Weights of a small GPT-style language model, trained from scratch on English Wikipedia.
Training: a variant of Adam for these matrices, 187M tokens.
Each number is 500 + 40 x the weight over its row's rms, rounded and kept within 0 to 999. Layers, rows and columns count from 0. Numbers have three digits each. The size before them is the row's rms in percent of the matrix's.

# layer 5 MLP up, 704x256, rms 0.0577, rows 178-214, columns 0-127
101:458554443492538481499468440556416445534549529481418471535480562525457459497456511559496438525510529527489581439445452513490572438453534541591388538510445520470507484545472496463543491501529477460484450558462493550484426496546545489477485465455482458490568521444477523510467490475496489526470466492466498517571499476487495444486504529535460548503516482556524570431543526554455467479522
104:503484574486498476498528473519470549476432452519508506528502631542466560578592444462507489603477474490476507510492549511476549532516505455497512541459536512482507437538515542461446558477526498500487477461545481505486521467507509460541542476479469466502509496474507429485476496547543549517515473544523522570497498511505485468508535567428540540485502494489503511524508382493504466520551
104:450497458473513482498532459549527444486522485608447607521425483452519539472543437490491456503504508470519488546504421545432531495514528548535568525500526499464507473485551510430497524473447537542513573531483506497485566496487541527515541454545527494465439528518516485510494477509565568527500526460544462478528515461518413512564457511443508479515546540566492482477517572523548512592545
101:446515560494460459511460552514466514475606515433565502445387462490519540487503446529500516492495454369483458443523529451480434518538479512573396474526537526513506449511510554471516511503519493486493489506496504485496408509544560484517476518544487455439505507439445411492563486519561494556539474520498504530510519464553443483499502489538493467490517484487529525421455497496505477475498
095:492514528450515434475540452551556535508482466470430538506549570524503593518484508476490504601448532482401504491491506509537492533446553586480557483516534395569419511456504478581481506486533511456507500504504498483512494427489471513520460515530444427553510535512533517450453469482543546485523501491404551504477450558511530480464500519569544523483443456552535511436578466449537538570457
104:458501505504553557463529501494561470530539513503472506516474506444483477587507504465435454480459488516516450514440531489450499482421438514549437476500463496499571471533530441533552491567535545504448508461416496539524541465436484508474542504529548502503524479557501516523474491502481518467505462556403590527514487525530497393515514513522487518491496507528526484437512528589430428536528
104:435430488490474569520518464485506545545556570489427446486523484498460547466448513461542487530465444555551522505470521530429424525477453485535510562528538553566564507496514516472532429481455534502506468495537462543544583489527525510458489465512521436452511541508540449476513478488499483575488484590517484501494503493455527521515566446451550404515529524444564560548536499524467433502469
108:528442443516560604580446500495461471502521481548469522530526504501503404439524510510499454560421569496454537545566537504503504512494495507504510458445517468442502582537485544471505463451520472526497519528484507488541526505466517517484478519450567474542544538441578494498468471510472469499510561552406524517431505416540521495512528489548568472532512438529479478469575573472522494540521
102:557475437482483500517488502505540510511479493457515496453535432522581555543454526485461447455475461600493493478510525488477480469493584467491484506499489547495471448532529491555510526530470512477522507363479515544504498465471495456462453484471440551534475512501454531430504558619499524482419488498472504577486466428530478516501486416509510521513493491489506548522530562425453549436584
100:447494557551544456506545489510445460462445432495458533557549523474522530485508418485587534437505469437441532544499528494505542518525501485522444524549516448469568500489515527442530503512456514522506516508520486486425484509440536553536510479526420524488512479491439538475452537499490543471524547532486495472514461548522470521478481493418517429481517482484521429515494474464530550519603
107:461533526435483556528508514491457506507444440510495528478470507481500506490573529521489434510492476437493525454573581499509506537547432531446544416491577472519539538529491514506381521489492534499507526473453467453493500553470600541484453471548490482530545515512554473465504565460513469453543475545543479468441540533463518482477494497544539491510389435524462547503516573461553577437505
101:505538440452433547492546482502528458569480515499437498453408553487453456501530500540532477472577516454529496560450494463520528604463494446554487453442549551498453501511472465437551531484458493562558466497505567457528526545589501521472531545435536551497450527502521446525482489524503517514499510496491498520499487532431526523449550508486430485447461468449569556547479426485433534447473
102:427510554454535517498471494612454494472453523511490549527421429486510457487478476471519516422520489479535464480471475415458485533482479543427495524458503491526464495484533483429484465546558491531519556466502437520426490446443473454530503490455510407514471538397541537521451465466481418561501457564513477502477529538482492438547542576558456427550540598551515487542457505540565504505487
085:467506548545499489488472489449538529452491552525554482520423533471493444546418523589512484512590540427444458519510523477522442507521470497472546463458528531496573558488521489536473517527496418537533535524556535479473471518520534516564496514521480498518430461519472492514580532487482522540506508537528536496527512476434540472522487559470509510528498510463469521550516489531539462450492
101:483508461512464531577540469446551481510483498488500533466546475439511517522525539465556577419502490509548459493424461426448544510570466554499506499532551507503534492455475493521480505517543471540520516560464547478577492472519488535563516448520505512477441502503507510454551518521525572447484480509590523554505537507486499536489519469488491555477524596565481490495461482500497435554549
099:531530485462542536405446511514496495527468509480492444565563552534508454474469473522520534542485506531444580488408528508499505444505443475473468512486468558425421484514503470508522522513435538551524459532453466493468459575444513463499481490530546473494500510484539574483491484474489574482486589511475511516465486470505545517499460578491526446536506552398474468584503454492496495508472
101:483505454445548552456575471550483465538503426571529483466510454488522474492483507480497494487509516487511540540527514493443494505555576441428522497503464469420472503524459491513431479525475520498566412475566500507513487484472475498505552477519504613506533506528451457432482503536510590438485468417558542524559520524551520496483460464428520523560504520493443567527517525448513499494529
094:521500482521491579536448499500429525512573518521421525538532538473446547449483483544517471546495564459491538466551596496562497498576539495553458510552490475561496549486478520439489487464535518561489531552515479490461547474541466597458522467500467490461414425475463475531500419515500502471520475574556494463504504505468532504413532497508461509539525572506479461524548468480436470558514
106:560473517565460519537512460571490496533487531429462448513463497522531465551514492557561448544466502461463449499611479488469513481433482480465580546523480532483499461502530496465493538448509503502535482483556597501380488547490510511483603508467456486512494432475464458526481530545515467509522460508495584512524562483517604492524535444525521556458486548531471489501464496517543494505523
105:577474553528482500431541519462480490471547394469563426546534511461437441510498505545490510467488445523440587453505492475504566474519558506491517518550455478512500493540490486475521502445526475490480507449551549412523397445458528560561556519455511549448535596504525482469459455499480546572508577515439496506472449494440507502515510501498512522532546511433561540409466514503458441515554
094:434532577537449493546482450503484546516529394522480435543518571429522523560466499507525537539502513502550454522482469522541479470468489468470469482488551505542461473501543514466458506450553503458453503496442565507468509466523507493383552531617492516543456453465543475442452447545515469497535488562455525504513450462523499507475429410536460514466478488526456500501531486479484493532527
104:503532500520476471474466509567472471504505539532496457517528457471498471484513535538430497517461477551530515507518509434515533501489465430526557482482504553508545495484490561528507468506505495486482565514585535561558511523564568541536503542507571502482419491504566533532527550456628449415483482457474544445532522494475450525541517568471437527499528522477549539538498515470469506489519
092:475476451515604478462509527507521502507499501505409424526483470516487510450555543518511422479516528484558532576548550555453508598415521451518479529509448488473548513473566469492542494462537485518578485421461493427523488443502489465529507500532552528502542491476466456525515523546516512481507438448500492507466424486473501543531476479488569526473508517533476475473427529468521538517543
100:530552467479383510520482462493515422455420516431536518444453438559478545579534424541523524495464499507492482480564558489425532563549435415466500386515570520483529453517447449447507532501519551541567493461477471456412450533509468537535432447510478558493502540476568542479472510491525485495545510494475426504459551544517520502587463537534477464497526526540483494556481447556479431463486
107:547478499566443503519568488605568448504488506394530562520524455549494503499489423455515527489444511459473478528521439538504484568471484506521500554543468476539515537560457474527480465479468405537567464515470468593423525444501501495484470423531476471462529506546508501501521462499533514500561513490514485495458534451532557546488420554415550543455534441521483517534530475489496470506437
104:509515465499540457543484522440509483531480467514463447536471486501546489588455441524462462463446505466525528506450522386486525553439487528459482505523504477499604517425457518505548493567557463490456435420507481516457507454437504535538428529489437515490509446433499555472484493473474512527443423515428496500582506439509475414451501477516528453455550553457526467474484474502499494462447
098:486430437570487471506508532497505475507458561557511503436523424556449533550518434505478494512490420587453519483551497433471554445437493469478585470462444511543531549488512506532571456470506465475414539510489485413525495502552518506559521508444509477489440497589436558420443480490496505494494464541534467557513488501567544492493480459506460469495543494447426537541484480536442517539478
092:481425525482434509504498516525478485390484485487529512464478410585557471405525498424482502494510453437520542465492546539485534470529515495524475549540426458457457485512517501518529495553528533629551484487410497456498483585451467436500491439491456440472558461486460512488557496504540598478522481502459482428524484518473462518521535468466536524422515449489554519470541462547458507536506
098:554523440536577462532445436486527560502541548473484435483505424561481512502405459567486514507450529458568551506424527522396513456488464410526418473466484454508472526499558546522514501471528484451521543461477449458516491483493484508514466471485576537452457531529446449483493476525491469531512492433552520469418510496575487474529488495485522493415566543470460408520424495508567497642527
097:457496561485534600520526514539479525505460575502512503527516526436533489488443445516468511450494457564536490477465479527446491481476484482483536513558449504485470419554534487517548554464533447449491451505513549487525564466600476491464478519480518481499497487501601576615522497588511509570564475534489457525491541449505452504497484407568581522459551405483574494475602501517481506476510
099:561534421416506495546517483503470551547485535480471533561517501534475523539522475484499433557544444556500463580490489487488458472498507462568514491463420469494462502431535525523459480444466453605574508548501540452543486505485469501475532493487516515458435514533546496547498455488530544492492478499548529496481465507594519482481525586487510587454528537546425499499545481453499486555519
096:477563425506483418482473505505466513441569480560403540487520531551504588488489491528528457600487531539447525496526545538484500509467488473466483542498492465508546523483500491555486485510430567490489477468524490548532498492483463495541493496519510452461511486556576458444507479462437489492455430526574472520484444450497507548534478496448470501536494563504520470461488422487557514510449
105:550510436495513481495507499447513500505482536539406485535517467501436501442517502499557479462518456383417520551456484533478507477514487460579466475506462517550523468509514419440477490502517476464592512519562497496498504501432424552535525530450452446465539450447536509549501512510532520549550490594515519531465507513514489452439522489492511530539506495465441563527418553483482530509451
096:490531457492460487519499502465511529526526486560507479526497478471476541456527542507475529458479476502593458450534505461488500433527483606432397496552521429493547453530547493447478515512442544471549614553507512469519570581441456485495522557534557432440484476496538570549433514444511514504477572488439516544495514510511533454462468458565546496510494521511515542486605527511462507485491
108:488444482452529503552509424498454450483496589483536420578506534446594484507470531550509457577549564502501488528434513501516569512474540491512499493478545497490565489577480521517525509404515535438503504467488492457480506558529565537523508583483512581494539502544534557546527499495486480527468511458536467521480504552501450507471492493439418465465536431575442452457546504448525469604542
101:470473481507524508470509487455471553507462504432433599510444432454534430475402495537505574420504477523495492499506426592471447523587514537499501470475484507546418500523502551540567486522528528533546509543527509436422529492501488430468479424514548575489474535491488445576480476483512465565509491440547512493505481439497524434531477494507498519484512479541397538427505457507523540520491
107:523448566443532538484498483502460526528520507505460491510550486431509559458531538498517454437529475508493517516492513487456538454500518531523524424511522466507539507444517438466423561560519520505498553540539499530491520489485508556458436542500450542550551496525472525424508552453502534456492466542499539599417552585540444530494518470549606540412471533501493539554511445458490482450536
# layer 5 MLP down (transposed), 704x256, rms 0.0517, rows 178-213, columns 0-127
102:515506534475528455535421406471488452524524515538471470496440533507463466400505473522500485429526513491556507533496507519516572448518487461507550469425461504515457508475517514535511484438415492449558507456471526537582467485488485475401526477500530469520541540536489494486507508531426536483522512512476501512555526499477465527415422539511511527483499491572540552535498552466482500495476
102:484543495474503450507511489531484444552508460538517477532558452543575531492471498505585544448541503392485564479485525487422551500484474571495551505474501576513536571532496592511479501474453512453449491574421463566414534548484504533488454519483434507486611445549479497516503488529560498513452487548489508557488529496509472522431492545509455495506568526476468448461530406456524515417468
106:477549492484526458479479468464517477524481541490465493536433452471491511532500446474493493448542599482498502495563509502537443481473458547460565549470555566524494542502489501507434555523548528484479577468498463500513492521508528546482434459477517480520473481455451457495478488576511454522508469507565464459513533528517461497494492453472531536502567504523506454580503512600576481494480
101:511501483487459427568435522488491521539502512557499526563564507523489518520508424470500487495476489453506510486531494467498526472481506473422439502550458448455524489542515507476476575533468554525503451464428533538553563557540527497516517498525506511463449457458519576507415503445539500455497551488546626524481471557502555394555481474448444521456511460498569525513550429483490487495480
100:532454483462550508468411468465484547467470505531509475503529474535522504493517434501475550452444516513497534490471469458458554540566504468472492437440459494519516459529531595476460459491446470463516468530518540498531426519465511510499506524539516451490509526573544495552489512550530519482521577437528535538448501499512540521513471535464482503531505568499464509518534531548561499418475
108:559476474524513506516420506478531487445471464499473500513474485447534578486451514489497484502541540495531544501518475503506493505528497532548473486505466525569611484471523557436443601488451454486517512559541429461500545438471474452509501484491476462518543503493474461493489524560479514490482471560491513486504525456481599549516550477575478514541470532539603518491458480461512496522507
103:449531495500481479558592520394488475541512506497518528451448476522506465465463503419466468444456470488415489520505452538502427492491509496486491514500478569495480520483517420487480443435456466533486459522511530499512478510464487560499471497577511468539527485505500523538518573433487515498573542481458450506514536461487465555562569485479591466447532493466490525561460518476522496491533
104:450509521514491544445567464563521496441512479538463427513565470520494493485455454465548475433504495526571535460527403486506481452554497549498527570491494504511569461536483373525546555487494449443494446443507442565518512556573496478479456513501512489486561460519508519543507509508424581463524454535642461529500549629504555515474497529561472538477545502496434530453565542498484441504509
100:536549517544479493484507500545464586451540473552494460532523492462527502535520497514467507520427496493570530460513504540478488494504500504493491475470564503473491483482478536499541548492477513492477500550443532564509478510451484465480486524533499422524468523551551519496506392568473501489560482494465471521451536491488540478489498551491558457482507570484438498555529499530503507443507
102:473484503459469517455493502496514547504476503480557475443539546433522449470436502483484436553539536472493561414531419593532439521512497532540554548483459549522517560432471454491573508482508474480459533522509466519410509526508458508544485505461553547553471459506503536495536563484430453557512428486508492494501494521474536505574516521532491508537428477538501496517484415443449511410415
098:593476497491477449490638559508499483540473461478505480459481471486485488487543545487549501467483406459445576515499525484527428485503517509520504496466434446489535505494500401472514501490536493531404575466528462523494564524477514521554563508497488514516427486480496535496486505406536523453459483533518442433406507539536540559548505598505595469524520402462465490461488478489544554508573
104:525510522573496503532417510513503482527447486526427484517415473512412499495479433492558516482566516531559519500456429488368529489509457512507500479491435542516539485441500628517484466523488503509467538527511525452509448499524453533461453496509447452448481461483523545581497535535468563508474521465545476467438447551451459547455478428505515511489541460468536489579445487533534462514477
102:505538500449505471558502505420450506508522547554598521426482515573527475555545432455534493526573473471488529421465520536577478475551561525434521534533570478452486466462524450506563492497462540451501516482479459585522465482446456506528504525493519555550545525613545468493519525484508552478526448453487497383507492462453491518542501545518573539516478594487523522594484527466479491522552
090:495503445572517470468468491460499529493405487475463519510529419584556538590564458466449547567496503481505488531518550471504458521543503488486484528541517554567448526465503659515417450531557473559482522522519457504539493493492580529510475465442534487532571513504511500509485518421591507525450499496467514559553473474546489516493510509542481478517512440576527528515478557435552522531521
107:501537517468484487558503496440504539613421493531430541575486486505513479501449471557504488468562523491505556532511482457525470490424404486472528480521507516485452481489527539523485520484512470530454509543417503499540454462488569538435505499501460466490418517501474506580467502511459515492477513510501512511484489498488469519491518474526465531492464586502431481470469500390460512544482
103:534515476481482491536510517548531536467464498580460504483562508514529476491504457476452503489471509484454485454477479498479473495474537527472452468574462488495471497507480528533439471534435439478466493545561491539494505483540480477556539498542552550544580511546541507433463494541458477487476573430458541515471532503439523462530573450529536481514527486495449530600526518461531576484521
098:528497508482565471484370562526459464438567518524498573457512499515491502462472458493480519494507577559421505443469523566478460481492532496465493564539593393468448439498482463516532575480495460435502520478528479546474447460455472523565546484478508487501529441459476470469453475449504479448490493445519550494490494586465421423511487482490491506513498491507479550565469475538551530507590
095:489480507528487528502418531549502506502454502508519528493499501517496518595552493505404564569441518465575414500402527493506532535483477489459495481440540468532526496426540539472529455474433462552552490540470473508495499477473437441554503503489465474423520520509466525535517545423427467458528458496515480455529466459548492518489469485464514499493478528545563514443433454511510523561500
101:538473528507448537494666567519529587452464490511513579546484491461501502501527488574563527562476502472563492521591484558478436504543539551456534504472439522474470490523492451482541483468556410426508537524503472478416543481549575513492534547533452526485490574476484579552535501432518553454507472483433569497437549495522566462496470530466454523530548498477556516522525443519558483502455
105:549510444532464466474388489496475542485497478487529489477461518515525485459541466544469467467447561486479490483513455572439504434534535447473518527460461506435541530476525477518478503548555475464548498548524532485445504524461473476474485501472565520472568536526435469498512499511457488569454577545394542553489474476491521533516512462479438522506548482577511566468551464523513444512592
094:518466539472511504463581472546547530530558530470601558432575509498498536518487501541460540453487538462525512519477533488542511504567505466480534524541437478460524488497470481543464534531513562494518464536587528595521451570519507454490489517588588436460514504476541443482514510486607510484612548441501554558503448468489455568512579525463511494494511453460563584572528554536501510436494
106:470509538608504471521583427492486487517478510555457527441490476452527495483561562509469502476468459498484484420493502507547446471444606467480562501515519472494467498473423470542466519475454455495422442439416514462494486470609515476561474433479558470575495434507511499520471560544485510473512526549489553480500472482473477479494562484459565507518507548478520515468558464515481483540442
096:515490563537552467518494503444526518505489602502468474524515434520524584506465524461501539531441542477502451473518493448501549485500494420500505557537539426471574458507461525463486530488505472518477500489608549549471520515510464440525568489563477486486453557519543559540526529501516514589574600567453449572475488503489522513589461508491500518548461451490540501505483448537491504509532
103:514459495421458465498386507541521507498528505513510476566523557483425461458487538473482490518492559492488482489484478448473516552462517452503530554573528447516432480509466443504519467480576525473493436445549492466447502435457517518566517453506514453555505454512471511509500563523448502467498545502491509497560519469487470498552521430488458532490543517570424515523498482506506548529484
106:449420489510485537504420505505469484535482488505475546463471559505518494505440476476578486522462506509569426505477521571444382505500505488481505458442504445540465491433581612488492508496541527523547486504469502509499548542518507530453489507530518497516420573530506453567485455523509499539481572529483544523452485509483537480495443531471479541511481445479436481490498488500506462525468
105:507563528519543474445511539524469422524529513540418540429583541518491557438489485464443534507471491547522400555465481538498535485530504556440553540523526447524564496512503512513489531550506504507489516495548479448509523473513540574544543443488576481480493468521449475495464539467482513476468533446425518523544502566517502499420480496512487549497504537461518489548461496441545481474569
092:562507497481503481507543550450519528520494482506491553464523401392498518535532497448475477471486542511474545494500462581498505500462460489527521477451496489418512548481472672549495527544484474471496487422550451487513490469409531523484535510545503516549456499490508538555528446498527475523484581514448486485557524459493489546470548509486545476486490495490504456432442460520473495502515
090:469532490504500512500578459397470485547512498518477502510536569542460480535516539521540441544497517543461454506492545496573508539496494556539537530475521507574559535440521401480501486502478474497586535512445508547519534450507521473560525522552512530578424528497434529513507584534449495540486495507495504531438565476504518435539463490484527539535453518539427584547520475477440469533494
101:447484540506517461479442529485484480561534450493475491527451510506535502467576488560495487529497505538517496488410584512493514502528459488425477542501572519473444419511571558510436547538512506555569541420428471519453534588421521524511488487526476480409449461474508509417550491484543502466485550461510449471496442487514492421526510477493455504499477563617579554511515434505552543504437
097:510568488516488520526642510516510456443476455516453480503490448489503458544534437544501484528467470519510551537521552487478541452487440512491491464504505466570522468497485599480430427431473553501499519500506525519593504499490586452525460496560488447522514545479546420523500532522533453474437501443493489456545507535454412491462510539490439452469549513512561465478488575549556540391455
100:482496434501517515540441479512581502521458503541523507433489521539538499419420533452515531525590511500537499510529579526462504501545490489473454518520539527466505423447494366502483503525481548495421520555492447465593425512576508489529468561501504511501459525452516484483479496527486592491474544488507472441538482504402538517512508469532494513464470503587506466491486508506547436522458
099:498456564503515568479465486453473474528442411476510464475553489534459489559514489510461441441544508473546482538504522429451517497469543476433438461524521558503506505473491528540523483536480481548596492503551439503437467492513559487538475484495441514523492548498530463488508489529480433586519549520427495542501510539560470510551487503511464479412528526451459461472512456498498470447540
100:528509531525553568513516495460483590544462526512509517406570484529503528516467452557511546529468451483500503531470489529551532517508494486539456469531504486473524459532395458532410447535536511574491489407472504460468470506474459474483548505465505436525464439518431516499561544490501576427527438571489513488488411529513480509515498528487510564424514525524456516484484496582529486515607
100:575466421479467495416541479508496503477475516442479473516511536538520511523536519515543442526564533527463583485493549538470518543485458471499571565459544497501427566525452353464518545495478538556549467499504517469508515480562511516414513427535470556434477500545389461537516569494543453535517500511492513538546535530499460568505477489526461452496509472533492465578403477547563508529563
100:538511499502501498545542489450484453508513496463508489447571533479544515546495534478547525554508492498483508488423522423521476495520483470549492482482552433470447520491491581536440459553492505558539523515487548466527482501452504386580560494530613518451472542527566525476486529513478534585509497514512521506493492493570567483465540459515539483526470490545483522611544458595520458461486
098:513468519551443543517530498506460510528427511499506506578506545425518476522552472503440482488486541468453530550578493417548523552544483501509507497504511556515518421555477494493553470440433500479468535511524478530555520538513468482485531535554498505474472480537499412532548474553461481535550510453494529529454509550495539451433433453540415479479491550528575505446497529517477566481515
# layer 5 MLP gate, 704x256, rms 0.0591, rows 179-214, columns 0-127
106:554525530498507420545483537504513577470549389474526489514472519502466449576540498469509584512502465434484520575542511454487483525533427419460540480517460419472538425465499505448505547507569517492553519487513518549461484517458483477548573499465520503498497461481448432553556488508541571517485554470457477480529509538486455518505545550489516468498458515475522565503491482510450467478501
094:552500514476412475504499487497506514500557496552470533505448505472433476499559537482506492550500505454473478496500468481438543449579511496469554454568565411480565403438520468522542465488543527513480496391491561495479528511495416469514579465578434507528532503518553491545507532510506520472476491445407506529619486488446492525520505521521506488490612483559471532448455490542514584518504
099:497500412539516526501502514565469481524451498527523510543560547493584448482516460482562527504468471488455480488438569445498447557547459504564523502467476479532524486458442551506486495534530485381384551509520493535541463488527450444488462540426482471373569497488440538524441514464507481470477492523470525546494484420499521475506513530544456502535508478469506539539469395546492463517496
097:464561436482456454497485485519517475440489480529502593492484479571451492508525520507487499459484429455471497503520469507568478446512537496480400492514527463496521472433487454474470465508430495566521464492482503510406545561455476468483506484533548526499466531530500454495547498455522555570493520522403569483578520508461419536535471455464521470519494480494545578501484479556505484475466
104:511506446446520538478505547440493492531528488466519505483510469549481518523485563449451506466556454468490477425385476505523479402592462506494425569516533478542473519534470515570523482575531532511467516484506491607520502424456549541473480562532364503460524534526541453531515581520534514533502502522490506526540541497476504457466536581510523527533545534514505492543426446485517511482542
094:430504453526475466461512490501444547435589500537449498537583451549530568507487449560449525563496501485522471472451535557432499464495516538450533507443492467531545490533485495558452539519470533485497458509500502577494490466519464529574501484453489511477555533502468448501480521470460463449465476501536541547567548510472544529514531478573534499476543477490500483393560522503468461469500
109:528490515508445636591550513493474518518525449595529507498570582483510494524522597568458420509468530563419480464519446514511473551538506533500536485552517483454546454529508526503588570482459520488447506501527469473470535468496500481474557511527522509565552539541468492492481539444521568526515457540482524553517532471481519456505538495586520536500501500543482516509499465509434506506470
100:536508485459546524494470522488515501509537479470491502418455497608470567473530460484433482546500538544517487543487491496521574417508518448513491467531477483468531544492439496508541459567477538489544422472461405461545492504467476501510465488467573497587521578502503507494494510486471475500492482435454538514567556431515506597457505483552559523464524480489427535443497478478517513547543
102:430455523471582453526513550473484460384514462458506430549442463545484552478537437455405487446536561474483522551545547486530499533549495488550425466468583474462453505568407488533494472521553564538502492598463500473523514508497478496478476509498543466490554499482542492488561470439513459500482484503450518492431517503441481490476524483534486431426480452439527451507429525496515525501511
104:512447475491468470507464515487497501524540575587461529528524475508541517503480521515461486457515506540487570521527498503504442497501567435538466523453464537485596472474450559495518517523506524509466540468582495479505489507465526535454500555474514547503463438483363602483489561458479552497420560397470478495517521482436501438444537512539471492490473541514472557454530493542536433442511
102:512494500524445512558545533427411582542485476484466502494482498465547540501476509445516508473481490553534473571439493499428526475542515529447507452440457467519499470496502484535476462499465513457506481492481559531479526540487480517471465562486510541468543567530584575480440460511451476520473442543519404486525509543543472491429579489565468491565507521529565476522510466485489479513479
097:486477528579456464497503585556583460472515479559463472567526472494437532501534513530463553523501517542485459581496435427527477458472568513502495517539496546485529463470546486531467522498578506530525525478480505505514447526384533547545589521456508471473465617454431462519438422493572511478510478550496534525532485532482561497497526453560524524511555470536528527529502506502416521518507
087:388441559508563543564472469412496596568560478463498485503523509536528607496509375467502506446485548576491582500513457484447535488588507461446500551522419440514453473489479438543512508461407549537506521507486566477461501469426555473455466470498576495538499476519441471501436500484510535523511468479512478548504549478571506538424558488580506555548487522515535490499489505514474472425522
103:515527495538496505455529487582506465463498417506471506448520541555553439484531535506536584519509536475404512497476587566483564436516545488450455519493463344483442462510485493505575552443459524501498426476511465507443532515502540464490557443467512508527483562488581540501499545460545513518482537503466540490525492499485469468556452503454494482531503385496521539588518449542453518472559
104:554503504453454398512481514483530505516590460465517474553483512481548487466505451518512444542474413494442502504497465568553477486528554467445585506502471404505505432558519510475593535526469546504509451460495473556420523421475527552527444448463501486532546510545518503514472468499535500571480589568501520547514555466548516527541487529526454480459471507457480479525566522494485481494540
092:486464547515579455470565424499518539487427545493530477517538524452523575499555530472452442534541552543522528595432483517531486514553507490490566435516473450530571501553448515493538515529516565514512485560534533510467492482513463471429453448479549546568563519460463468489529516500551525539471519525544542564494424485500541537550485462537511485498413444556528535498509527525512509524414
092:516504466530522552543538454474537437564485575542453486471469407450508444459516399456515494560538472506455585452478509496513478437489506492492489508502432508500515551460534520511469559563429441593502511571425532498485527525511467468434501573590556571530539491491483418435491569541493516454529507502492502576460491541477528493463495470608428525463498476523542512506541542565467493473531
104:588483460409514550468497513551560530549482486455509554415532479472513492446461523458511484513453432499461539454536592539471457497536493501434527576534532466459515463509479515472487487544477481506518436447480436506510513534542463533427476456478490473439505571506509520527493466560494445507526566577495595549458528519445497485409534463475493534500481544500496521479526552540516472460556
098:497521480449508503491507450477531524544522522551446516497490545550532460458577481565533408502472474385499492590448550568443472432539504508509508561477500484507514565443499591536472505538520530548572488462524489475446512532417427420478456504498496519497461466468481545506456503505419535438469534517441537500519488454503499515477531572520433449464524522523469474466546493460539514475518
092:503499542451483476431449484491481485506526560452514526532492515492412550468468503453564464429536510438529529526521485451531544529546532526589418464565489473497542547493500502514497470472370495452540507482444526507595510455550457444510554469483478554509479554478457465513498470476550459579529466547526486414531534510504512580477457509544509500520547458529558456380394549467490509513503
102:553506392440534410564471485461480555558492523442509543521496527526500512542561462419539463477563515487529506574511532535499521554546521428554476555531486488444561513543459551472490536521497501555526518478440475483538455523451510434478501538430504535507463441474459506543563558477490413509495468489460432465469474519575453504490590498523490505538512507492421539493455491461489530503553
097:549514493486528472555568474420515481561495555496544491542509500488401552539524495497496437547569535533439568569555514564579529502573534463554520493539431540565537481524458501483467498436498485486453537507530526526505470463492489480443524547512435493521547490540495493487516527500537512489538552465519518454504544556558461428453557451583518547479516457518459587442535383414475480568427
099:577519458471517441443522535500544461539461550510535532508499485474481457495482479454573504524538503509512502533519430466493520453502497477472516500571468493486544504455481477482546526450471526516474448448431538538523492468479436499459449560450487636472537512513497577482434496554439419501549471468484487501459474487438466491499500503532504562526532487473509540518510514515555495484469
101:550498443514436485488519502549515518477529491528525514558492498485559442439562566463433477504454425501497516501547523456513570507444470505520529583502435479412507491518412493544442490523519499489488492418490482506470562510462497561530566444463494534507498466472485516434463505464527473505511539493485531490467555452509592521535449453557522466518489486544505542484580473459532552440483
105:523534477505520457517546472519569523509561556467595527518489522495602546535467499461480488516538425487477508522540553461533487535485481444410518537520507511501558419485467494474538574527449579467522424463495505524484482532520459492499593509493479532509520456466476594577469512510511454462468484474420463492524522483532507524493529556475478542506462428535528543494488507589527510451544
099:524522533425494457461529491496489475495509440497564489465492467507557578446463527535433525457481484450539554492433454491529464543527514513479514471542475484455483464491430489565519489509482507551551486432460518520421477504557473429465510479477528579552530498440500462496463540543522501501547581509419492487511544453477479510497484555488522496584557481488559449435505560502448518547468
098:536557473475488505449487474530515470480439555528504516499474496517493536490525381433478523441473455474479514502444493457433493542583527472498456409517496455401474512517439505529552455506525480546508526528530514544476503540618574535558474466504552569437460499433509483569506482486451517574488512507522441475483536537467461510424445551471442449479538538497561459439461537407531487423461
099:448521468519502502516524556540503481522509548509526464465476512520457476522474479458518563468478511450382496444538542552490421470452460509564495497529407512493472446503495468450498520565482483528470432466550586529519471511449463539429533496505473473517528576467423578557422451513447550497513473480499504505550483599443553467551476516550522555515554445582425508541460518450474513488460
100:484564449467510503486538529567444498501483548512545444455457486529503389431504563543433509468517418490493501497473513473532505564525465454508509473488490546528548452482495535515459504474513462539507493526531544440495505583538572457533524508435520522458471530436529464569529386457489508454526508553508450491488436558501488454491498522539444481507560487514487556520558439486519488517568
098:432531504418505514459470501504484422500538537460479538456492426500498464404479474536460498572488484525493534501475447447448506477515496509526463507466496543478502547500470513511437531489571459540460427483537508519491491469509411441504544548556471491523520508414512495527505527479525541533482486514483412498521547493513522454491487472556484471465447468465430575427375464429513451475473
098:429474553466541445529463481502492500473530532508482434448456483518506460475454503464534452465490530402469468460486519532465537473532438473518499502513470431480572526492476528473536467475512539491513506400422509415510463479496433531510503521539433506503578509520473464481470471448551490552441489463485498450540515503422468417457465472500483457440633498493479479492527512510546475538417
110:554492426516504511535467432515469542492524577499562480445464528504561490495558492523535506509642445520464529551534534449546518517522499502513580453524570573449506473537516570514553569466478459489476418506484517407477521481493454435428498451486452571463526495475467520480484488497454455477510480525541443482517511446493492561542540467501450441537554545569516513482470539514530551455505
094:515470546527450535496560507455471517472498525537450454506534478484504564485468559524453582523508498468468556475523501504489511484546491536569520511488560479451516509539446476612513514514441424533406537541461586499608538455474495529478472507578499509537496525509491468504565462448456503439531523509517526488562520519427524573442479499500537493471450548454593550556494453481505481553499
103:522510485529472441411546529536576451524519500560547477472574470532474546495484451506531510544476414530538474503488500442479495494507547495464562515508508536475479498427472478511469508475434596531459421447558502504526449531453442496423427492563550504574521505487439560449447523517482620526523441457374503503525463468545481473488549396553508522501432491477435555525558443441486512468433
099:497494516490554498506478537432533518553528503526457499487440548463511547563557475473537460510540506508492505526503488479471559479462490466466444502534504512526458487510471548456516531455516554487459563504508448472426484461472495524429474458400477567552521484470501536407508556509518526515522598531437550516501492528509581508476524511496474510513444519538539487468525477512464536536546
100:533427458431503567510484544520412490427527511542451509524498554531502532415508505476443490513471474528434514592590543486448501461492516473523530511415438461526527501516484507495496464536545531475493512534575543502417507525501494592510486531483478494378501478491370540461413494485468526474461499495536442556563492512443528532493492485512542501453507469463524451498515527462468511536512